Part of a small language model's weights: vocabulary 5291, no biases in attention or MLP.
Each number is 500 + 25 x the weight over its row's rms, rounded and kept within 0 to 999. Layers, rows and columns count from 0. Numbers have three digits each. The size before them is the row's rms in percent of the matrix's.

# layer 4 attention value, 256x256, rms 0.0276, rows 226-251, columns 128-255
112:478486507491505485504467488515467539474506540522483532475517494492511506509463522483532519498511466500498545512495483536528495489451503499470492503496521474464475534531513493494485508526493506498485437470490508469519447516527542473492478475488555456509469529510440545470502490528475491500485462500527500526508490511555470516468485503470463494494464475494496506490511515498476491475497
119:492505511522475502486455474508490510511539506524504513534479539470450483462479526555526482487444515518522498462466503561478522518484538490533503502489544515530510525517502532490545532499469466495476503499540482499521486460480510482512494509483494489526498515504484485505497491482499520503525449473456519534522497454493518501478519466508477498510478490503494522467511473477481511505511
106:524517452519496517483512490513521509482498499497487505523465504491522503526501483514464518499488489476525457499459474464470456513477501469521530477462492543512508449511448514476475535512479496510518529499523476525499465470483503484493459519524444483474516512489483527489495507497466513517548534513503485524492448462517511486505503539522468499533538462489493513506501490505508518548526
114:525479469466443464500450478520483551503506502487512509510555493485522482462488554505493525512450555505484476483534564545482489462538470474522509487472535483497491504469506471526448522516505420441518516525493493517481506465444518505535523498469479483479525526491508497501517504484469516450482472454489499522466484488476515508497472461510483488526484467510511513539477464469499523498528
109:472518511499508467479528520519553482497509518515550490489493483481503504488500498510478517530484500493503488488502541522504484458442514537491512512494498429499517516511524472528517474522511511450473466500453495528473496464508507498514536447501510487487472505491494469490483565474471525466520479537457500477497523536485500504453472512520513507488478509542502537460490495539483494510501
110:498491531474517512473492511498503472491506480505513468468495490538479517506502498522483510504493513505505531537484481511485521525501535510464510496489506507437500482463475530481475494511447513489551482462529468525508496519503474426504531507477481526512506499494548493527504492542519495518483522525468519457457510518476500538445522513488453517492468545485518536471502509512487500558492
112:484497479525496488515485434487530463467519474481519478558513474554475511478504522549507492492473492486541486428517509509499545491521509507506493493481542500465503497482502520556482502558510496482516524479471446519469505477501519505483442516515467500541479506491514542489492549487526464495523490488502540492505458486500454505528500526511530537496524502510507480539473535501485530483481
111:511498443484510533478501493477498435498490537543522535505487512534501536524494464524477513495549524515515494521494474513499485457512522529492476519485446455496508520475475564496506522494487495473482465518524511524517508497507511504496500537522520513514508538491466532489476516488461522458507495473470452492515468459519482470468523516499568501499513502534529536488537501533525502538506
110:510503515486444473513473498451520458509483498525462458524531484503500490501491508505474510523478488510481461499455495481491487527533475488499491499551538518479479521471522473508554523516467521530469541479485484471497495559506492511494509538552497492498511541468484500497466530512527500506547506534511509494474498477505527513511457462517486502520507490513482520491489495496519500505447
115:516537492497508487517500480505486478497497507492570472483474471489555498550463499515493523513514506508516527504447495465497481493474488537587502486460515477491502495540480496484449464537493554475516496501529542494492517497506559504517487505490520524489530517509459472485491523504485490530500494529540510479541494533509504489500531529480469540517518503525512501480527479498459532477562
114:494494497535476482499500510510544473512526492534502527465523462508523521529519487504514494468508538521515546475524496556523443477490498498545521514489448475489497506442494530485477453530528490512511506558495515480504504519478489488498495453515527468490514485462520493497528481486498508495506472556449516516493504461507484497479506507526508518483501492484507538526517501510501481514518
114:455520509502508498490500493490471505479487486500472479506463485455431549490503502504508456516493516510529503508465483474519524555483517558506495537488499525516496505515539491514485536483479523524508517486479562457518500491464481486522488564527514527498523480517504514470498494543520475567498489495485538478504506513530459497466485495481515516485477482491481510499465495476470463506525
116:525500469536451516495512447484514515451518531489510512503479522518489510510519489484492502497501456486502532473505485538499484491453495499460509490480495471496463506499504529520516452509526494524468454516486490508548511484537465488477530497475533508467506504513485470498484522476490516507455466523507505503529501483517493517538480476461536502530489525479534502524517512512499490521518
118:482491528521500467537493520514482492517522465481548489476498497520522499462472529482571501499483501504465488537484522506502529497509523495488462486482512533483496508471492483530512474466495472507495524514486509491529544485523522526482505485513499481510473512526562484461502485498515476507512429453484463543495453506498474501474501479523503503492468542496502507480487503486514452518490
105:493538455526509456489493487525484485516494500508459504496469512482523430490494507482523527443510486500505460464489466549493497505478539480499508495500525481473523458491482541507469460446508473542509502504483529496540510508467535437487478513537554504513510537528483505510500462488523516493542523470529440492536554545508476488471544522484505499495484511485512487540477490497482509473530
108:481528560482518497526539485500495510524485474510505475503501482508433513494546542518522498573484489491491464499492478521497478485522522468521518549457529510482498504596471494541520536498489474517496469494514498500504476469492546523495493528492515471503524458508519473492546529489513468466501474552512488512523518471513447508434511472551488514488496445476518491471506483500483503489510
117:441450505488535514497480478508504536509475476533554486495500475465493500516495490490519515517467523513520456473542475483544522506521535510478554512473499528510517518492511500465495508512518466524509516465490483429442503492524513511491508518498510478527495499533557501459497488469479509508512485488495490525512485444481499504502471555515471521456491503474499514500502477502476443499470
104:526531522496506537500483488516506492528469514534476537513533464507513486475510552476508500459512508507530467523537484531470513515544508460524486494475493520503526524509491518502463509486483564497546517495526471499528499491532487464480461515488488479530514488490495546462504501495507531502457534467503505492452498479490491522443460496493515500486475518509512494466513465505498521485472
113:511511503503494471491436494493494511480498505495520502509498479522521539470501518510492457530475495521514474497502515525471503457525518469476522469439516490461491503457472479504495513518494486510513543520571473496493452498459450463511494499462533504493542544503523518473485512519498507536514524522525499471490530497498463496456514507467500540492473530495490527504498506508508507481500
110:473511481493543528526449503506489476502487440493535469549477479520490490489510498509530517461506522489508506463527520525482514549489521494487510470526589528540501501493449482515487516512486502494486505472521588491508482480497498508523473519469521491484519525533492563514520520524514506468458476500503507489515494528497521495511518489506544445485491498466520475459488496507523529517522
116:504477567498532476507541509482492467492490525476522475442492514487480489497488498485522507499521488492499507474412476506503511527571515507494480490549541482471516491520528497495482515453480497480463473498471530455485502546511493515540505539466522520529459509512521499520497523498509484506485481493500519475527510517516541512521519505508503488502429508487476506496544531501482524451482
119:520499506534497456480490472484517472490496529502524550499518529516511518521489505503489490451537480484490540471488471516526478560504496513450501487466465511508477528496482501467471503485502497485496502523475497464488511503562495491516476479518521511529466448473506517518474568494481541481490503526461529515465487491475491499485494517481457490499538512546483506517532478479504536451544
108:526515500516482485500495497492506484548494464489487494505448513539524497497468520483479518466526495499462524510512518560488512550483521490506510502493529526511501494534518490486510559470470496553511501499535516554496484509504450540513481488466507538490481497487537481539508505532527509475524481487481550535479499539507517525500515500522501462475535571551520496509496523450500488450517
112:513481529507532497523522524522494455500503473453479478536500539502487485462488498510498521499522495525544518524500528482513477480490455524502507528444508498523497497482519477496518470473497504484485536521468526493517487441497468467488508458488528540518514455512563504503522511474440490529472543430507576509474482473501506465513463486499521494515488508517487494557505479492490536503537
116:484495509483478499493490498481486525536506541535506539527491454517509509497493487508517497506508538519477530494458528447507503486488509474542534530541455539471522498539496469549454486506516559495511518480534507496476517498484498470518467522515471489486496470501508504452543517527482534550490530542475475502511513470507499497461498547549579540540536515495492478517491490530458478524526
125:542477501502493509491481502504487504476497498507502495506456436462523502495512470505491493443489462514511473503510504518532483481480513531507533448511543486514505513543502477493536496508470504450491489499552514529462513535500472503485501486545547488513499499486469478462516450487494517500499470480492495505535458504500521531501528494499504544469495517489502508507498524529519522533493
# layer 4 attention output (transposed), 256x256, rms 0.0642, rows 226-250, columns 128-255
113:469510465532476512452503494548461499528510447498507526466481520520486495493545527473514498569488514478503497517511505487512478500472482499503519529523540506466488525490503491514496476490517475572465502522476523509515472476548512513540511468491425465519492499514518555472474489502512518478493483483513495528510469494510519508549472515474462513473532474512550537503477527503441472492495
119:552464502486478499550509518499480473490538482508469573500512481508535496501492545483548545517494528474495492491495509509524510479485493496541550472504481483513488496534525506504534484470508491488494479544492519522495461514479524449544437489500473478548560478522531498534448516521483469521487475550492525491529488488506517520538490525504530512505541440495517491505502523499504489480500
105:509565532486535478509495450476526505457425514512450522465485500480511502473496518476505463523501513542540482507481494497466555463520524500486510476509456486494482506488496489484509481493520484489461510506481495480537474507500503530462516540521518525501530536482477482529500508496537531508512490495504524476494547477552481507496462489508492495437510554473467454471472568536506504523485
115:489511534535525518518503475499490503472480502514522511460479511514537534509519457516516493475514519521537521488473527523496473502510511477488525500507502489506499475543497481518491525500534491481515468442523478473504470504526536487472517529536499502559510513487505522528517519505499471505482511485484506505489469520504485478527491498483521484534501493492458473502571531494485472455480
109:517530520510473506550525449500523483499467539495490519509518512514508482498523513501478489472471508521474531521496505501441518482492481500547491476521532536504488501473535537512460509492467481492501503530506518488517481507548500519443561501499517490497534527542481492497492532434464517494491487478515526481508525482475515504507535504501514516486506510507509495497535500500458509496504
112:465478497522463491522521530483482504498585458482461500517497456485494532528527476518492516512512492545495515476496487497493494476528528513541454538513474506479450512491496498478489478506467534481515498505505542477496492533499472489555506503490475537498504495484529498488500478523440523497492494486543482453477507476507522515472486521530512503491485547458521501533463487517477509504540
110:548503515484502478453515480505506490500520526524524515492533512496503499465492526493492501457542521501503476522463492493480498481492499521517524521475477542510431489501492493481540472529509503509453485522512481516519494511473521482501475475531539504473497507533498526526492508457529509467459494492494482528506469527480520509515481518493503457482487524543518456528530510511483516487512
109:497556490481508499529514467515526500479438504496483516515494528491545469513544523458467484484501498476480508513511483504502513477510502518581476491493485493495490550476510517540450472504487495501486491532502505539465524473480507521467525497469508509484513500539493502536456505509524467517524495483500497526490540467517492481491485489472500534493521513511464452474481546529485512500512
111:443508499483509470499490507482486471477472497524473535531509510501503502481477460515464519487495511571507504497483506482539509529505517496461477495492491511518481496477506513496519504540522473501529488447511512471503430508472480469479462500476493541527478478499539479512525492503453573485487534536519436473488492494491471485536507510542526484491538488499509472489523488508550543511507
113:480496501560469486505490487490487508486496516495499459498508478541475517559493509499486517521530494493480509500505515522476503495463517516455449502543467501485538490506525452473505488470521488468528525485452500513524490497450543533486491502512490498462482547513557515490463488520536508544489518457531516535520531499490495512509469478515441507480518461496515486509470512503541481507457
114:529486500541501494514487528533482523475498474457543508482465484494514495483555488490472523496479489523508503495551485512456508494427513537532463490527490521493476507502491521482524486500498484485491513494490427524517483485530468523501554523520487462447514474467447510493512533462465502489477510508537495450482523499457481529561530489476531511512481479475494508518489503543488500493536
116:517527490526478502480519532484469491502534534476500526500506497532468529485458446461476479482541502505485478493463484511503498488481480511499479523485474501506521510500501500487579447471510525492534487547512510507488525527500484439546468524469479547500512445518495458491461488555503528489515464526499491494516509521500498499525511517513524500444510469544490493493461533471500470495519
110:537539503503442493528474500541481522499549524501512493510519477514478455470499529457492498498477525486503505514484482529485482523526503467510481530510502473503574489526503541500531472546529486507509489511471486505461495491512473460551509508498503483484516451516505566443512473477447479480474558463490485481487494489471503512515523517491483470487490496543506492510529527449508510515490
119:549521509521475475477492528507517492509519499475503548523506482457533468507505492517522492502473487553474505522513504483528521487477469467501581484492541502500490461523497534545509493520450506535473509531514482511514537514490452506518498518492492507493506492540459484546482521484517500490516514485494530516487487528528484474534511473463487519532501486509540530532488432499499478503558
110:505442501505524511471506536468487510499462497522516498497481457487461525468547491506476492503470498479515500498490460475494504500489501538494493504506438530476427498471505496470486488546526477533513542454466484510529480477494487497505478465500466520503474517456486499563519477499519499481468479511475482593465497480527517478514470502497478510487513505516488500539497508505495495502472
107:507442498521509500581476508528550484490481496476491507442544544493523473490480468507471499526483482467532498485445504493539485491498444485512544490524486525481453488513503515491500470458493458507481493523517526514528484503525529509505517464503480537535528495488535477483509501531488472500460495501505476494508447460514488541537515517505514543509533467498530514482522492508533513522538
122:527499501502457496484527491483530509459482505490471521468513511497524520529536468479521483462494497502520484514475481515492463478502518524512533527494524487457462453494530501476526511452538446490488517553500527463546485510511501550483516487484503499512522485525483493536459502479540488488472466517519502526509472490495478510524519517475504474477491498551524556520485477496517533468507
108:457537503478514516505499452463527506494443485504457533480506501491527506482551528514478531494530453507485513488495506433536515488517448526503502536477494529485440533466462526512471464526506527511462516484480486467516484490490502497483524476526512504512473507487480495521484526503536506500518439507464452463481512480538513463503471472544482524505533523515503520506494536536465494484485
112:446459513490471503516502496502452504491578494516479549504460436519494510485571496553511529500464513522483514471484469538521468508503527507510450503536459498489455518521490511479499500513505539502511517471540496488503465506539489482539489504504507512497440536505523536491515524525490519494451518490510485498484485504502512524526523533513496500499514509494518509515504527472497484474526
112:508485488478495512492527497456517527497559549507535507564478510512510503505534517482483503496533514519467492549495508535531455525465547476469503471506556569492487455487522519481517467476503533492496491510496487509490507488500501519485464478493472453457525505511530494543493513536513528489466486513521471511525521464497515499497512536499470469475477525514453540483522507503506507489530
119:444504489496504534461524531564497511512519471502525517526488528503530506500493491465490518533511500530526495484461501456484502556469477481552541507480473492481475494464509516481536486558514500513497536530475501530483506498489519473508534501452515519488491488518430519532500479520508523505496510491499516536520508492553469518483534518504466477507503439478496511508461473496499498485502
118:518503498506472461491477502484530516484472441524495493477550529501520497495469491446519497489506503464467490485509487480436507512462469528477474539497493502488508526467487510526496454508507465485548483548457440501500525489498496498566505517503471431479490483517502500456487495505548483483512517496514519490469502494504507495469461545499489496506521512530461477479502475516517455483529
106:479489486531496545528482543521516491505515508502486482508523501446514524512469543498514475525482483514472497474496462518546528569511489486448505488507537522489518516530491500515531506491486485503548495510515507531477508472475495453516477512499470439489531493544490479472545490549466524481521496508465503500491468489482514484430436503503493510512541469504448521479501458484507472501532
115:512518487511489530490489520503539501509492464463451544538539524509493518498436466465520509514499507458459494494438516488511522454515522482531547502481487507509517529553487467520515507464535519503469521530489477524483520498504481511507473521488506495438445470480474521504501509461529496498473524489449488502480502528490473539473479512467506493557447485505493510484510523476554477516508
116:522500541498457477524505520499493512486505475528561458487497507512502519492483468471485490471507509509529507420488488504492499500503510535472468507511519489504488507506491482466494486490493521513524487481521452494552470529481534518520505515488494475483489528464473501499456516497580520466514440465532489501510500519469477520542496521568516479475502508503530478503452484482526501473503